Part of a small language model's weights.
Size: 21 layers, width 64, 2 heads of 32, vocabulary 8192, 4.85M parameters.
Architecture: some layers without attention, shifted keys, exclusive self-attention, capped logits.
Training: a variant of Muon for these matrices, 152M tokens, 5598 steps.
Each number is 128 + 24 x the weight over the matrix's rms, rounded and kept within 0 to 255. Layers, rows and columns count from 0. Numbers have three digits each.

# layer 6 attention query, 64x64, rms 0.222, rows 0-63, columns 0-63
117134131145136123087122166143115135147130108159115163136105119131120157116117164140147145153148119099086123163100135128124138121128108107155141117136123110122107148149136142140134116135160097
135103125168133116097116148140123136125107132136136144144132120126139128090127129150154117131128113123141129126114122120131131156101142124157139111137121117140130113147163128121104133136136147
135129128085139140132097135115127167136084138111134146137140170131149095128134128169167117136145112126169117126135140123125118140102123095132115140074090108125132152133128137099163136142112119
115132104150127109096133156162126116129146119136120134129138119140141092109123129127172149127143119146160113156113108120120138164136133117153110140155101116143142144160150095118151112136118136
120167142142144147128122153154163126156128101149112104153143092088133146129136127096113136114057099154122177162144109147147145115154141112147123103116117102114124124106108118142110137133142125
132111116095130133101124128162107087145110171138116123074111125124154140142148147143119162140160125128120145107149118117117162133132162142137126116126086094189104139133138126087114125095146111
091141095153145132138125151173082083127130107091077119083121148153147144146129083119158092082079195169121091154124164150139129142118138120151147087121163135117155155122052117130130155132116129
122160141166116131125116134141136090088075126160115160099100106136158129140174153140124137163069096116196121100138138153126121140142195129106140123150103159098159125121153117134151090055117115
154101105166135106100167143149116110134115120134123172144140109131131143100094149125136173105147132151113144136150143122155132144107141171148121109156137092125149121147154130122134134147133126
139157125119128131126085110090115128121133140106138139105127123105129110147158110188154139130121129144132133125131153136122137157128113141126119149091119157124122137096121121129122151120090109
152121143108161134110135137112118125141120125117123124133121099138125122156108124163109134119112162155114136122163146134135128098131160129102129161146115102147103095123098095124118128076111126
139130137159143116089104125100100126084099138100167127157105152098167117117117130145132125136129122148107115151143160085111120108114181119099121143109103071153076103141154133086133140139138110
106174126095136097118104133116141105152150166087117145169109165122125152112160143070120136104103152098095091138096154120111120133121076148148141094086134145111084135134105182119140165140151093
154172107119139154104136141145160141151078119137112126164130110131149144079176139093121147100103142114092141136133119146137142148127160101124123124134112085122107115162111147109114129121128121
111165121132093112189076125064147139142154144151144113161146127102131136129121115164128148162069155055112131149127128162108096142156159136097119134150111128100118110101124112112092156137166167
144127118140164178096136097108168090102150144167126150135130153113120083097145128127084096108179135150099130108128169127148153146128139093122134101162104130140101149130083145142105162173133131
095105200127126131139184111122128132119086089168174101136154103136136107088140073107137124120128127148151095133111176098061170085118097157150110143130143157148124132142073174112120124139122142
091101147141174093167128082130106122107166118169167104158140159132147141122122163147129131173125097082094121094117098172151113131151140109166113101087105135132125106115139101143135182193122071
147099178137167119101120144136108164089169127125113111150182096134140146105200113164137092142114121137112118175149148111132101092089141079115174113129133144156151100136154103145126100151085122
174105164116123121135115168148115110169144134150185112117152127121169110186155104100152163159111115125144137167106100121150086094184095070083122132147167109119159135134145150138098176087144138
140128159128106086079187145121111118140079091120132134091166160100113136095124203132062120160106136115110119158134086156097159113131134106132172096140132095144127068153051114123136104151146118
100152088142177120094134111126079137095116143126100155114154139115162101107089079158186172153141109166158105146100096158124112102073124150105116103121123124104138114096108086178137151172116203
161131110171134140142088140118150166159138080124085131127115141083143105165134143098099169106138147144105119099113147122134133114100109121094142119111092127102154149118105121113171080089110142
119156134110176101143095121162135144179113145163141087111129125134091121154160113126169157121183150118087111125099168091127096085123121144096130123083135099091185140140098125127137153155146092
133148166136154105131086124117129125093172125166102070120124145099078120106111129117131138149089150118154142101074138096145178148105111102107128151089139114129170147076159136084082157116178105
151099136083134138125161170107078130146142108113104163141166138143106158098140161152108126185147120116101142195153156135200175097120124133096089132133158173110148125099093128164158128133130083
079097145088128159097116149193142116117102106089119146143156139155151082128095140134144112150081162172101153125111173104131139123128160099085138116146089133087170124158124072129114115131136074
107097096129172140169108136098159179117071132165156141139167120159132147156165142135104155107081098133159119118177205099147114155126101128107083051127183140160139107073146141135143116103131111
088154117143112166105109157134108150107153158108101075143112156132129105106101156154185144116161149158088139120157120082088110100165096104166128164136141134149087107156079130123135128117110123
098131085066105150188143147141127145110140102099097141107136102144134128136178151124144174135166121096123125084135119155105125123165135120119161119165155135122126130120122149139133168112137158
146077117130163120129144153134136180141085130090116150124107126095120161152108137169066149131132125166161103182148085136118102090160133133124125180125123176156108151158136124114099160153155101
113138169112155083109108182144133143097139125142119143124124096140102165194128116117117156091141154119134131078125156099149140135131112158147149094150123135145175124112096150158111165178131121
138169135136098128128117139182132144140132143123128174102160126109147125179146124138124131139127142141111151097128136121115125128150144136126090110131104089105122111128120134131133095075114148
135147100132124097132128115148166146133116167086133130125137118126145134181171119171111145172118126146098128096143152128116097142141150142091099122095113132114101084096115123125140103098065142
148133125132136114093103152137154169086102144119128149141115127105185097171143119169112131170078101120138146139136157105117100144123146121091116114103123123114093133124130133098115090102095158
125133126140157134134121166121145139089111134135134128133165115106149117151144150155115131155103122150106155110125106122145096155099134145124110142119107091143127159137152142147101116124103178
104149104104124105071112139141142147065157139109118159152140136125191080128109148164130146145123071122119138117149143074073088135133155101097106141111144087155123138099113113132126142117124171
162130144124141131114135127149134162132135153151139118111126136155164131090146120125087108160110124134128131122137147149125125156150172136102111123101107135154119136137096126108101120137114137
154113115075113114117166113102143100099157151140138125148128114144101148147176146139098143183143131148176091095140149110126128129083143113121127102097095107118103123126127122105143130145144126
114120073116153132120094122116114154140090143135115132143130144165142109115142113155121130122104150109137149147135148141140120128133148137115115115097097111130147148106144086122155145116141139
142132133135124124109139127146144135122093166121128130099131095143116123170129140157103139163127148147127113076139098142141102123167146155135110098092096129139114085099136127131115106106072136
105128096109123140171149126115133130144120143132132102131124106138077147092151125121134146112178150150127131118142124132153156128153154138109136139124145106145129099149133106161108165171118097
116140125140100127128120113126147144138120137111124143140146113128133111150142126153126127150113143162106111080138125115120100139133163126093106125111124140128105117107099123150116117099092131
114128164160138114163152130153083106127123091150112129149143138122065156113111125091110137136154157127118116141117122158159128156131082126167134126154126140114151121131174124132126128127155108
148127131147134105119115119158145137133109136149136117119109144124134137118121085152124111169085112123099138084139148118130115103133150135128113123139137136133110142141107123112093113136121146
179112194180166157166140155081105139212138118156115104126166120093091169084116133067167151161096140108127153216117116163180130165107083146133164106144176136085104119120157157109146095145146109
098128135149113142119147173109135113098104129095124145136112096164110135120120113064165131147150162140123124169129106150127121122165111144161106157135092113161132148156160103154085127143161157
109147117111156149127137082115127099130130121108178152163128130140139136109106112125129134150128141104159160152136123109104117085112153127126174120152115139135121140130121167129119123126106129
141131138115090116116120118148108177117149142139129147106129114121095128141131175126104150126068144134140131112132108137148089114147098118134116176123089091148167141118140141127146091178123121
157123142135104133117116140139155155112102113155079114119101150090084148155125125112151138088093132123137133108160167127150159142149106157128153142139145142128141154118095130092128133105115109
137114120115120160092095116137159130134086121094119146160147120104132101149100121147119145153097105126153099150126114093139162123116140145140143100140098104163123109112103165114165160135105107
134111120123090113106141131120126130111111120107129128104134163138125129092142150111095123145142106135087115137132148113161135100163156118114177141124146150164154154093154090096088094125143106
153124136149120089100125121106100082154114107106114118104164150126122150138111124107163137100099099133134175155088192123104123164118118110142175100072150175161126109162114159112182087158115164
139151128146143113129156134148118127131138114141137095183144104192111169085160134178094103134117159124108124163095115092070125143143112069112150122119108193142124099167119104128134081119059133
101133132135080122119132129129093112155103131121145101076151139131151134089151092128155117106110114139109100134091103151104121092151122137143132113136135146127100117144121087121179106133102166
101125123094093141116131118136133154108140135144113154160112103073151142103121131138132109143135143151099137183170108140098108121146158131138119166111131132136114124108131123114108135136144137
132117153162184116125103164125145110097122135137168081135135063138144120100095109114142112154080138097138130121141132117152105132135142142102163080133145141128089170140121139110119126103110121
158089132151126158129139136071148193144104147168116083159124116123129112096096097162126134104110126095119107112142135080118128135094110099113113099131136191109126130130125147118123117137084141
133092139104118135149129105107126116142124131091140123109105133128131123154117092121098143146163135123130155126129129138131148156115132152122111177132137157155122181145128105130085148121166152
140142148137099104092127088136098114144109115138172108167202139147144079107156115090107150120112102150146103127094097118162158141170128123079112127121131149117149131127141156128093115111108141
134139158137094076104143095099070123088148088154119085103094103142109121144153162140116121113152091107109145113140119182127125087136110140166103171126129111135152121140130153162158158145130148
117127110098092100153122126175174124141119151104169111147154110148132126158083125178120094121169141112085116121105111138130142096151130125117122158089136131183119117126127139125117097187154113
096145173127083110139135116086101141106140142103138145095163153130166153123125124138150093154149119128102140091110108121161137155109153174152176153104136091113116104158160112139120194142175075
115113148163106103139165093105153120115120132115150168136144147169158123137128086109116130132156091119087147146168136128186142110095126133110136114145136136163130113126111111123164086146100139
# layer 6 attention key, 64x64, rms 0.224, rows 0-63, columns 0-63
133106098156115103158130113126113123146120144119139128135126109137123164122123130133141127120131132103103141139127105147105133106117139118127115127160141130124152127126150140112120141113159130
135118144138106138133100168145149124130132125132119156138131106139114125113143141148124143144118139128125144141114111129144148126113102125137115133114140098118123133110154112123111145114133113
135129123080114163120112138120131134121136134096126129146127155104150142138162125123140118111141126151162102127131116122119108163109130147117145114098112124126114135112094127114114147131115125
146128121138112101106158149119125134144147130138086149146145113150115104130137151120165141123148147145164122151115113121147143160130127112156123141141152116144117144136150102115137163116115140
086125126141126159131133142174119156113108109164153132146148106083102185124110113112084142114122079147141146148153101148134108094119108110166154108103169124125159152095142142135119091115156120
130111114072131150110176123110150117140168157130084140091114115109128142155146120128116143127160151118102128107125152110109181160114134097147116111127104093158079126133109137103092165137170112
093158102169121156135113139147063115156126148116074098094098155138133158139138087156141082097094211128147127153120163182157131099139167117109171121118154134122152132100082134116187119095133107
151135126152152115127138137110106069101102130115097147097068106148149172144119151157136149131107060113191179100127149107087141151121183147153114162135141123111148130138150132111142080128101108
141141127167145066147160135119136119117136111108111135126102119151120120121106103140121155147103147108146134164155128112119118098101093106141098155145120125150143086145172123131130146128143134
135117103083144126066116108112115128106138156142095105135124157112118134111155127110140145129120113150140143103138154126114083187125146162130126106097132143157104135105129107128132120154114142
148125142094120112101135121108115129161140113121138117118112172135126128113111103144115115130110151134153089112120145112162135118153144141089112150168105098162123134127116093147134146131103145
121151109109138126121126124106116109134108124085113144149107141109163117141126129116106127099126137163138071111130180088095111135127154136112105125106111078141092094111126133116106186130158127
124115154093134154088104158132144097133150171115120145137136138107121155139152136103151154131108107134130150146107135104128137163146125148109171100086054137126085177118100163149121168143146132
113150105151134141147124125154136140134110150131080138118130136123116144132134125129144094129095160100126130178144090161128129120131145119104124156138108085105151134175093152123111114094128128
101146156145102124142108125112105110118152139129131117145152153101135173119118085164106126136062145062124094172131136126139076171139168138086133153125147137108134108125105125127079126130134142
144124098141150143110125114123177049077138130120108179107147106085101053118141130143111127136150139137114152141137137134135117121124127088142108104130112118116113155116119114133104157163112103
101113155125156154182173131137142125120118078174152073143115110116143127128141090151155110121079098133146119114137192123062169112132133120136112139147118142128117135159101130164108126173131170
128122149151142101132070065124102124129131093149143109167166149130176161115116151144130104134117123111102141082137126171166105117137152115158184099105095153101125107101139093154162154160121096
148120156136130152120120161143093163128136120139119118111157115132162169086206123170092111144104127139147150107144171121143120112124135131118166120119122156149138099143196110159157130115103151
196115149149111150126127155162098119145145111171167097119122112140172121162155096144126156151094125134158133163084079124158104111200150121096119140137192115097113137131169156139114174078122142
138111151100121147110199121134095106174120109101156132058137148114113095098162206152097140173122123127098086120101105155120150158130100094133162108134133054130105105165082105124145111141133111
076124121110150121120156112120068141084124154140127143098135165113120098118115102078180185115164070152136112134096095130106149091092132156106130080144119153144127134135116064166101128179140177
114130126159138123146115144153141156157181103131101128112122132096131112162106097111081131114150106154120149136098152141130143150133102116149128137134113158123107140145105114112177066110101123
163140099129197102120109116173089157143153139151153087120119144089082136143132156136138155140168146099094082146101149076102089091089128099146098119080142113128154128161115133150156163164111097
147166171124176126120114129140092135075143130163105079106140139114058105123112143128126146129103097119160137101113142127145204149126104096134126167123114138121175129110134136114093132108157117
159139146111119125124143129118073121172137124117094172128166143128132164094149161145087146134147142111101135187131132131155180118116116125141102124124154192114120093142070161151177146112126115
106094158064124110115112117172138126141121151123099143108127156158129113139079133127145136119105128187139185133114177121145140123157121128107194135153124146110138126134146074117100142133156102
166070107153122120145098109120143107105117156110176119133164099139138113127169129138124169082118100148159101104128156074115138104097088145150108051100188165191109118096124146119129094119131109
103090144143089146133113118119126145071165161101108102134097176129103112090139152164162122145155111155088112114152114070111145080150142101173160173140121127149123139181089175139146110138113120
123120075072133130175127111102141111094107086109083150100127093114144117116128163162162152120142152095163116087127127141112108080140101087139132159151178132115151150145106110128140135101128156
136084099147160138130139101096121177124078122112130128100115137120160167154137125157082141100152149171175109173123069106120130074154147151147129155104135145139098144181123131132092159150141107
144190166138121099092112100151111140122131121182081110126160103144115138145127120086100111089126168079153139093094163133149135121128124098133142121129147128121131093103054196131107160152122120
104157118101158139129092113116123144124131135131109121120112172103128124119080122139099116124101127127124108124148108125088117114121126154114144137125137155126110120129131152128090134139133108
136112121088145134128135118159119119113118163170137107121115132132115098122181130157123195156092070168143090124151125103152110150132125139113107136097157133146102086125078132100136129143117101
136117119098123102136115127150131115126145161112124139125109118131143143147163123155129186137171096165135113116139143095138092173127111133127116122094175117150097086116117130097135150129096161
145127146143137142113138091098151104144126128111127126112115100106163113124117139134120102126115124140138127119112153100141109143135148125128128125127116113158120126107112105137152136169157152
133139133092117107120099148110128123091168180119134212150092182137125083154132115157127189112144058131120091090158150074117107159105124154097129164133127118138087083119112167142125140109108139
151095121093137124156088112101121128118168150127118159111083116135114115122154144123155131139132130141149161094143103124116130139124122159110120146112101097148115130125099111111122147131131106
127112116097138111136154110101181126109117172147152136121109095168102126099133151117122102178175151149154113113192127134126138178111124137133128132135072096120103131135168123113107144125132142
100106122148153122132099157135126166103195133112100117091103128096132121107167103132097133125098140132124156129119157128122094101121135120121147099071166169149124139091104110113149116136133159
149080087120151075098133155149111125152153157117142159142129144095139123138167152128151156127124088146153112121147110107145130147191122143141125152093121139150102118142118100126145105138109132
121141146146127158150122134097134136136147120136119108138113115160125136130136106133097115147112127117112128157120139130126141112109136107123152126132130127113158133144098149144120148134119160
145128133107129118141116140111107125141136166163128131129110162151120111118127125137137135126104118157121119125145122101135129126135141121102116120128157126137097096116080146133141132131122119
108108130144150143163118118141105154115120054146150109144145164122110137111097149084128098125116168109113152152125117170122142095145133107141132132167098122108181163128181110124123103145146099
124143129130125102163083130157097140128149119132148153119140157133114124132113114142143103106099116135128115085172128125157178094107136153123181102171120136148125128073111152137136101118157118
097144143177141154176116143124112120141124068118131130109178101138098127064107139112147116134088162112131163173107109148143135082112120122145144098147133134094171172098133135143144090134130105
130102138188118135139109138144128112083096098112141104133147129134091145134117134093128146096175191127153146160098141162134164104152127151169176154182080134117158142135197142177114142101128133
141151137134192124131136117133093126186142112148177115138122140152148149135167109121104134108127101156166172153131097121146136121141148158111187108113136157130085151160117131140114124125133133
133097115115146124099124092128094194145119105124130113096108174157110143116142153148063140107112124134124132135088137133136091144162124161096138175119102126148114130142114134121131093143133134
133135149117114124105132149176093156128187124114101128072131134083133094150095151126102107098117124085137108139179132138123138186077144138132156130157159124171118100121052133108140117129126131
140130136138114106126177125119180143107142137149126115161157089086084130130167113143123158106096114115120143134060146111094158114112084173127150123156147136081134102122153125077146133124076094
130099162159146077121144124155121136136140120117110109166168109105143157112149158142128107124124097121090131156134097138145160085152146064132129154135150119165150073098146110147114110124154140
124136097114088133130123124112136087172148125108159106138114142121128133119115139135132167135112101126163130166079139110110139107115109101121179126080132142178147116126128107135138118170127139
146138154125172120133105111152101115097151125158102133145157137161131143137115126145137132135113137142131093119119119123117099169125088081168164145120106144131095157163129131151110093147070096
133118138109094128104132098117056087151095155112139119111139105117158167118195139113148156114117158149097096157073141119119163110139081104117152119093124158133088159116103087101131114104143180
124122138144136146099124122115082142087130125181131105138136118100102134089151131169130148136094090127125179173147138130153132168142169145150112134098120152147154103083145110134120154141130093
119129132100147130124160163139121136124152099109172080139115084150172145079109145147120114115108104120175129136107151100144093125151142140149122110129149174108130116143111125121133153150118114
180103124177141098162104159129139158165132126156134107110173140122109142116082082158126116113129087146112107122177120134169109117139143127130102112130152180147131124137102146137128111152103161
130116110171114124161126135098187136123130084135137148115131080150127120112158113091154123111160139138139124120112106137111117108144137122146069107150097132163125119160115129142081141140126143
144155138126096076125146101119147098135132108090128099158171108106090087090172168131098136127114144150104130145134098149130115106146097119099112105126119160098139124145111123137120099131122118
095198145144065133106141140123116115120108085148139097138120100159154123115130172126112130111217105120085112127094107158130104124140148112149111116127129136132137157099162103092119101169111142
112145089119147131142091116111158172160100123134161138115163093151109112133131098124124094089133127123098127140100127122121150133124153153146115121090132166174095094124182116142093124142151080
135121187149055097120082119078107151099091136109094154145135155103168126097134121112141100122144163130144145128138108111114145159064119145096152132077103120118089121125097162111136166157130169
142139107129147157132192121102133114099104162140119126120150165095134133087132135125106129092149130120081184139137082172144150100128158136098143102129132141132158102141111093118134122147102110
# layer 6 attention value, 64x64, rms 0.231, rows 0-42, columns 0-63
140129144137113090147150132088125079103108151174133119130123108148121126157151093142093125138095082113122070185140116134107174148106089141091203164166116120123111128099138127107117128100114112
135147111122156134089156150122141117153089109082102068137170083098157124160126108141122127125080141107128114106132107110117164114110126180147116084169123143155105125137126160110115153144080104
162187104109124124122070123138156114155135158126094140108098136135144134113136117174134132168142187106115135138135137107129133098095128080131112194133137129120154146153118069167130171117148124
098123092144121112134122106080127100115139160129133110132163164079099129122125120095104104127118091111130160116104131136119106147072078105167091159133097155123100129156124191108132103127151158
081103118135170137128131107171114120160105146157086094164107099090148117144142128150133135120141088121118114101090115145186156121120143155119094142154141138152162175132133106113140070136103131
101134149138133113113096084147182104204126138098186182145121146111124107141150136170061079108101122083147116172127103150151085122093169116142188127174129131153133108130131117147157168129152159
161151084133114121142143119141138151138126104121148126138110126153106121172141056121119112139121093140142136135076152116110101132117135095123176096153102120132114152115106118106183142132122126
113142149130111127145096071110177079154202130142147143117172148170129113115122092144127134118165132133133128147093102125171105168147106202120149127167167130170099163146134116128173129079104090
156133120118098155120155179159114145097144099114117159072148102092087138132113111126118149158140102166164142175093135129123144132142158150087152160129150124114098113084146132103105151118099118
103137174124147167129116102107134114166133088154137150142125100141163131133102104114156097124104118144179164117141150159128140151087148111098078164128090115152126050096146148158133161159140165
090124172139172052100139133142156154102138139087166137129138116125125156113106114127152137120095132218108094122131124142117122111081103132060108102137123143122150116112163114111136095112144073
102158123104157171132122148149115113123192108152125136101140109121135119107145118126157072085130080131087065157153106156119064127154132136132130150115158145136094109137089102087145130158106093
119111158118175167165130136141112144128117093122087115153149101136103120112116150145132126150173184141167128088066138141146086120112108104100165128094124124104128133176131111067117142118108132
131148172137183148118141178152140090145131110145112179193153137161101128172103167124142116141156117072132152105079140056115097086176104110141143107102141134155110145117157186156167101145144093
148146100128170144106128152107184076142117140136096160128075166115125152127111116126137127134130142083141132138104093113117150160113129146099132114116127154115155092124117120112107142139097135
150130126120086133167115145103151140129133160104158123111172109146096142164150124121150122152120115130114132167154163135118194072176127111083130139106086177107163140102163129084116132164117153
094162080128131105169124130075119137117131122109096161111175155137147189129144116150157103103100134163169130114144118102142136150094132151110159145161172111149085155146138142097128137166100164
128123103125132105088104082144099118161106127106061138130172188174136076127123115137136080132159110166154121158168113155099111098077164100117130144123117146150179144103101161169091171104104123
124106101140152130182106120102152165084119128086158154155150159133145113091109144117134130185085105102106112130162119138115116141156148118184090152123109088100146132073153103071122105178112139
133119111133114032146193144067126125169106117121074109137138156147128132122124160074082161141116129131125091126105132125118070108110122165139149103098109167148118125153162072123109149121128152
113129181135145118111140138117129121156121087138111149177143140087141131155087094111152094140156163116119139165153126119157108164083170103110154132113171139122098110171154105121149140049168097
063164135106110169152141154139149131165102132161137123166132147172175128102128134160107137133134101133126147145080115127093081108134175144124101188144116093157115134163113148111130122107160124
171177186112096133160129105130125107157156059178141127158108154112146124131120155156145112107131175185156113100194080086144153125141111107147156134138140153116106166121088171139170111128147142
099092135117157161139093088143145117120127125110167134146100138095180096109145109089117137137164115130144156133117124117116118114185138198100108104148151116083108140172134151096124114131164114
130180116136137156149153092072105160105110122153171080142105105114101134102065100189134085163125115113139129154077093129108138107114114160102149141094126139109122126122126117172104140123091124
141155171089162120130134176122113141127144180102126123122128148149068119101111098113174152127085125127143140077107143140155111131151181190168065112134099147137131146079140086130111152106175131
138149154122088140089133132095111133132113125094101141198124092142111107133182129147113123127126161145105127147146150078126061142133069149114123163134187145147156120109105130138126101124164132
122125102067116138130099151140117104133146118106142136139126143136117163173107147134111119117104070131131121153130125135116151126114147152125122116123155134194142118136131114134120137132161134
104176192112112162141130132126131088101092134128084092146151164116114111129118073130098102101128097152091115110125079109147114154110134083086098114169119126155136120145140086118141154162127141
086135079118069112149156160147114111168103157148133152142120113131132123151160170150170100124144129124210250173130095140143129102107081093160128112112123159153135161127133111096120172119115125
177129128153100154139112166096126120073118107102125154157120094133125124198080112135151134172092114139077117105100128154105111129149136138159143149107111141143107120157150138118087144137111135
137149117139118091124125139112143104132132121112107120091119145126145155114172169155125122157092147122145133144114134133186121121200108150121119168135138114151151129158057136160106086131161090
105155130134122134121168126132113095141112113120084158095170119082113160133137135101108099142128140127143113121120169149153151118142145133112136119099124106156128125120134117135125162148136132
133123086121142158129117185142142142133131168152102112131141113106161114122153118144167113094096141136179138153113146122117113159157094141122156131110164156068108105115122177163149131115117144
162109146117130136126069129101141126140121147078107063139115132117122119138155119125147107121124128136180066136095157140134114146078147150150118108135120143123116141123162141116121136153109099
152159125124132111114131132139161122128133131118114105123150148138110145148085133156134120137108140122131136151140116075085106160115145113121148149110143162156114102168151118115159109123132093
108147096103127147147147101103133118115115152158141157117117121107149089119142138129089121147130151112135129144169152143150126134137141140106135136094157167168136145126140128123126113148101143
113114133072116150113133077125149097137090119130100133144134117097121146129110099138097099102116200136100143094136139130146131171147146139146164138091128182124102097163106164143127135162091126
138135147105113160113117134070141117128106138146113125112110132142175110116134156107111133140110120165114147115099122135120099153140115135145144149092126099119129139108114163130136117169148142
155124081127136117135145140113141098143143159099127164081157106113114143123148108115125095132156099111119150139133119157111160142123119125107140117113156137136140111118165111123087130148122146
102155133095083110119121135117103140109140125121124127099122131124146167141123156090168107118125121135140143143120138125113151147125140165134127136130168146143099139117139141112097115135138159
121098118092103149093121128123130134143124170112100112100119098095113134135117109103141110150138129151140139141128149151139134132129142129141105152098147166162120124100164103160096077159093133
094122116154169125109147129137129159127143148120148130094135132117108162096119121133124113142091128148147142128143117132148134108132155140135165126161128144155145154103106114139096113056126156
# layer 6 attention output (transposed), 64x64, rms 0.214, rows 0-42, columns 0-63
129132057133106176131051160178099140145179082117118158135136132146129156121137145089139115106127158134130173133134140152115116117179166141169105122092121143121101126152108139138120152172159143
124085148144088136155090118151149156138140157145147168106112153106129148116169099112139105154142125133166167166135135137108116103145119108120169179086111083074164129135100068141081113127150116
137098109163138108122131083138098144110124119140143155100125133154138100134083143143096107128125081114080128126119138149164151127188117149134147096137125138168101110116139181095112065133125148
186124135132119146115118109161131112132081072150082165125117134156147144176148128125102184139148163093055110119118105146122174101160146138146103131134136101179163118118137128149139132153150109
165116125135093137120160115113157117072142164102178179108119133137164187144160090097123109158155125136147157076155137144112101143151139140151142138105118082135117113122129093114085135137168113
128153082102116140119187130139109099116119140179036078130124131095156127095078088147162145153105109171138158099139143128136153128193124157117124132106161172121130167173112173152096107151101086
116136170086115124134135145133144156101148150134104104121114099102117150106135171141142118130137124109142147172146088151135123149145128189141118162127149125101154117107157147123068127142078105
115114097142097144068133123114093074118158134161100153142113090077176121128151132123165084127087134114130171127107167130082168131090164093123148133143133144127113104117118155130106092105151186
133071123133127145126115178140168156157117158167126066141136107100118112119180161120133081077084109105131150089150101123111110100091130127111126105137104153117135098116103143169121124136136112
096124104120136123105161198112107125135116131095131099104078095131120113124160136142115127153125142116073105144092132078127086125149103065137184116129167161160123163148167075102141100144148107
144128132100144113192142110138135104156178105090122103080133106095122124119108133119095119180148136092128136136110093033099135116133099143165126155114130100097076108090116177084123163161132149
137061110134112140093082182093147144077086144108124093177136141118134151174078124113105164113118115087122144134139143102144176138117101113118098127060129129072153158143131154156111134127113156
133133116135106090112160105127141130109110184121163142088123141163143112136129124101149167125070108127088164157166144072130136115136159158135142149173141137165111154108138097149182115151130137
089125092140070113106176047094153134115126151109084107113133129080135066080112129146064187077148123145130138137140104177119170155088144133104107155166153130105088120104115108109120135150132131
136107149159088158144113115082108181110107100143150107125129075138137099133161138161113149119137115143145148109154152128116147087120149110179120137114122130158089146128085137110122122111158099
100142139122172149101113150177108117100104119133109137114128123091142109150152119111112100134145127122084148133124124155097075163121124176136147152109149116161115119123127152132142129124101133
142092161141115141126117145151168105102176144128152137166112118095109092157105120126145122107155124094128120143077156143119143099153075110160135162138137148127146114096124121160148171108096093
094123099136131124180126173125109095118132155160154116191146124053139177130048149105147148124094113088141120114114132170120159164145090105137152146151150118090078145126162128076144087165110102
136156182130139126117153155170096111146175116077085126122105109126113159160084150126140187107173103117112067120138124140154135148098106142126155073102134149165127123123084122151158162111097110
179146171125137129134093099169089115142150137110115167068135149126178111136104083188118139099075122102115126162126140123142147108123096083161071130139155109142114115122131120075184155143119118
099122095111091118116164129103130067118087111128121110055106129162184101119058172094114124131077129119120121088099153134116154129164140084141085134151078070122140161107117120118134107166115171
133111099155139097106112110137106116101140111125092159090165128098088134139124103138096139095112073114118120091124120109177162147118095109110157087131143126102137123103159114133141143180139117
150130106168121126131101131110158136127123153087073173128155104119155096102082118142077111118133100128141085119097190126099096087113138111054101131082144150139118138153169150130088109107151136
102152121131093113084141130128124165115108144172120121094148111153102148120145131131166127120125129148124128067114119135208120114130165104146176131087118122120104141119130126133146110086106133
149049114125160116118112139146188131113133121130095161120124097159103131138156121070129130114090129130111139149154162124154128161138136104123090136136116122127100139120116177127132106146166139
142099187113129102097103088140132151113119098111131136105165140128173163134164146159108101155143114112084070178122108135074111128075080098113147163148112157130119112163125148103156139193101113
133117141128168140129122104137128112149157159162130111098139150161129092079095122107147152097163122082121162078084097135107184175117127109142122115142101155088135166218118141147159123131159136
166093124191134112119105131093110158172148120192106139173152169119122128132153125156129141130176159117124146112108131125143082128111090103129094131115134147093126098124145122133120131161113109
113082093163180124110113142164126142165129107107194160104146129123149156130110145114112135154128130077115156152185146152096125117121128146161141121059091101089118147110160100144121136138130107
118109145150103141129077113105139108062099111167123113134120109059123133105168086129146151134131070125057083108117130147099112135189176152125119122174125116113132106100115148169120100137145133
118115127109147142110120100131126128142133130164115115096147150122127132090177134144136142089154155090123115160139170117139169116109110123109128112143143096125137121133092109177160100114138144
141146133129148196137112066162143104117135171148114124140100060133104125163096060140115084163136137141138125109132152143119123181129137127110170095146159132120152180156144094122101135132103173
103131154150123155113144121127114097100143109128084149127149134122118157144130143106118137141123146106147111139085174138147154146109119136138130151096122105133139144114150101129129131146135142
115098088114152175112089164140103117129095153107153111124125087097130128109157118114170156089087160144159118103108134114112111124148110129110157126134162145053120085114141147130141116117144148
162135129102114145133101138105134126145123151094110091158127124089098140139147148114141120136140130123185104114091149107140131126087123128112127120106108131113149146109153136107116157152111134
139182133108142115123135140127137132176123138107115116104136116149114130124113113170131098107115122143135130129131136087114119140138131124115162119112156136147122118160148108125126120114130076
120144131105152109129145113122135110125097153143185110116113097124166064110130117113106105163133136120111157149183114135128108129148147159090139138111141161165123129111134142108125116142131133
165127128131103137140149081105155105134084110168144132140139146120122144132108100158113136121094198140113154103135138118124134192124159136144115163114133141084123109170144146135142126128087137
142107148125112157107094140115131137140093140137086123129125132130126124113164171116115156141125121161122136143121102162156076166105116130137132133110143103137110160126106136158140116155148135
118121118102120142124109148138134117123142176092138139128171117132134153141143094092113117136143133126118110135158133160108151115143133152119150110120121141146157117138162107112110113151143142
097177154138099153129116128144130154142116126090098150117125116130137144124107153032145131137157126161167124123141131139120133140128134172113149141129159132138083152135131138136104141114163149
118111169093113144123117135120124147145138182109133114118145117122122122117155126116152131132153140136140140142138134157121124119146145112129127163106123118124132122123163094154102110129109132
079102148149157112129110142136093175134188127121135109109129141133128144133112112145154089098109096111147134111136100117137153074130119148134140127175122135113143123092118088125117163054160143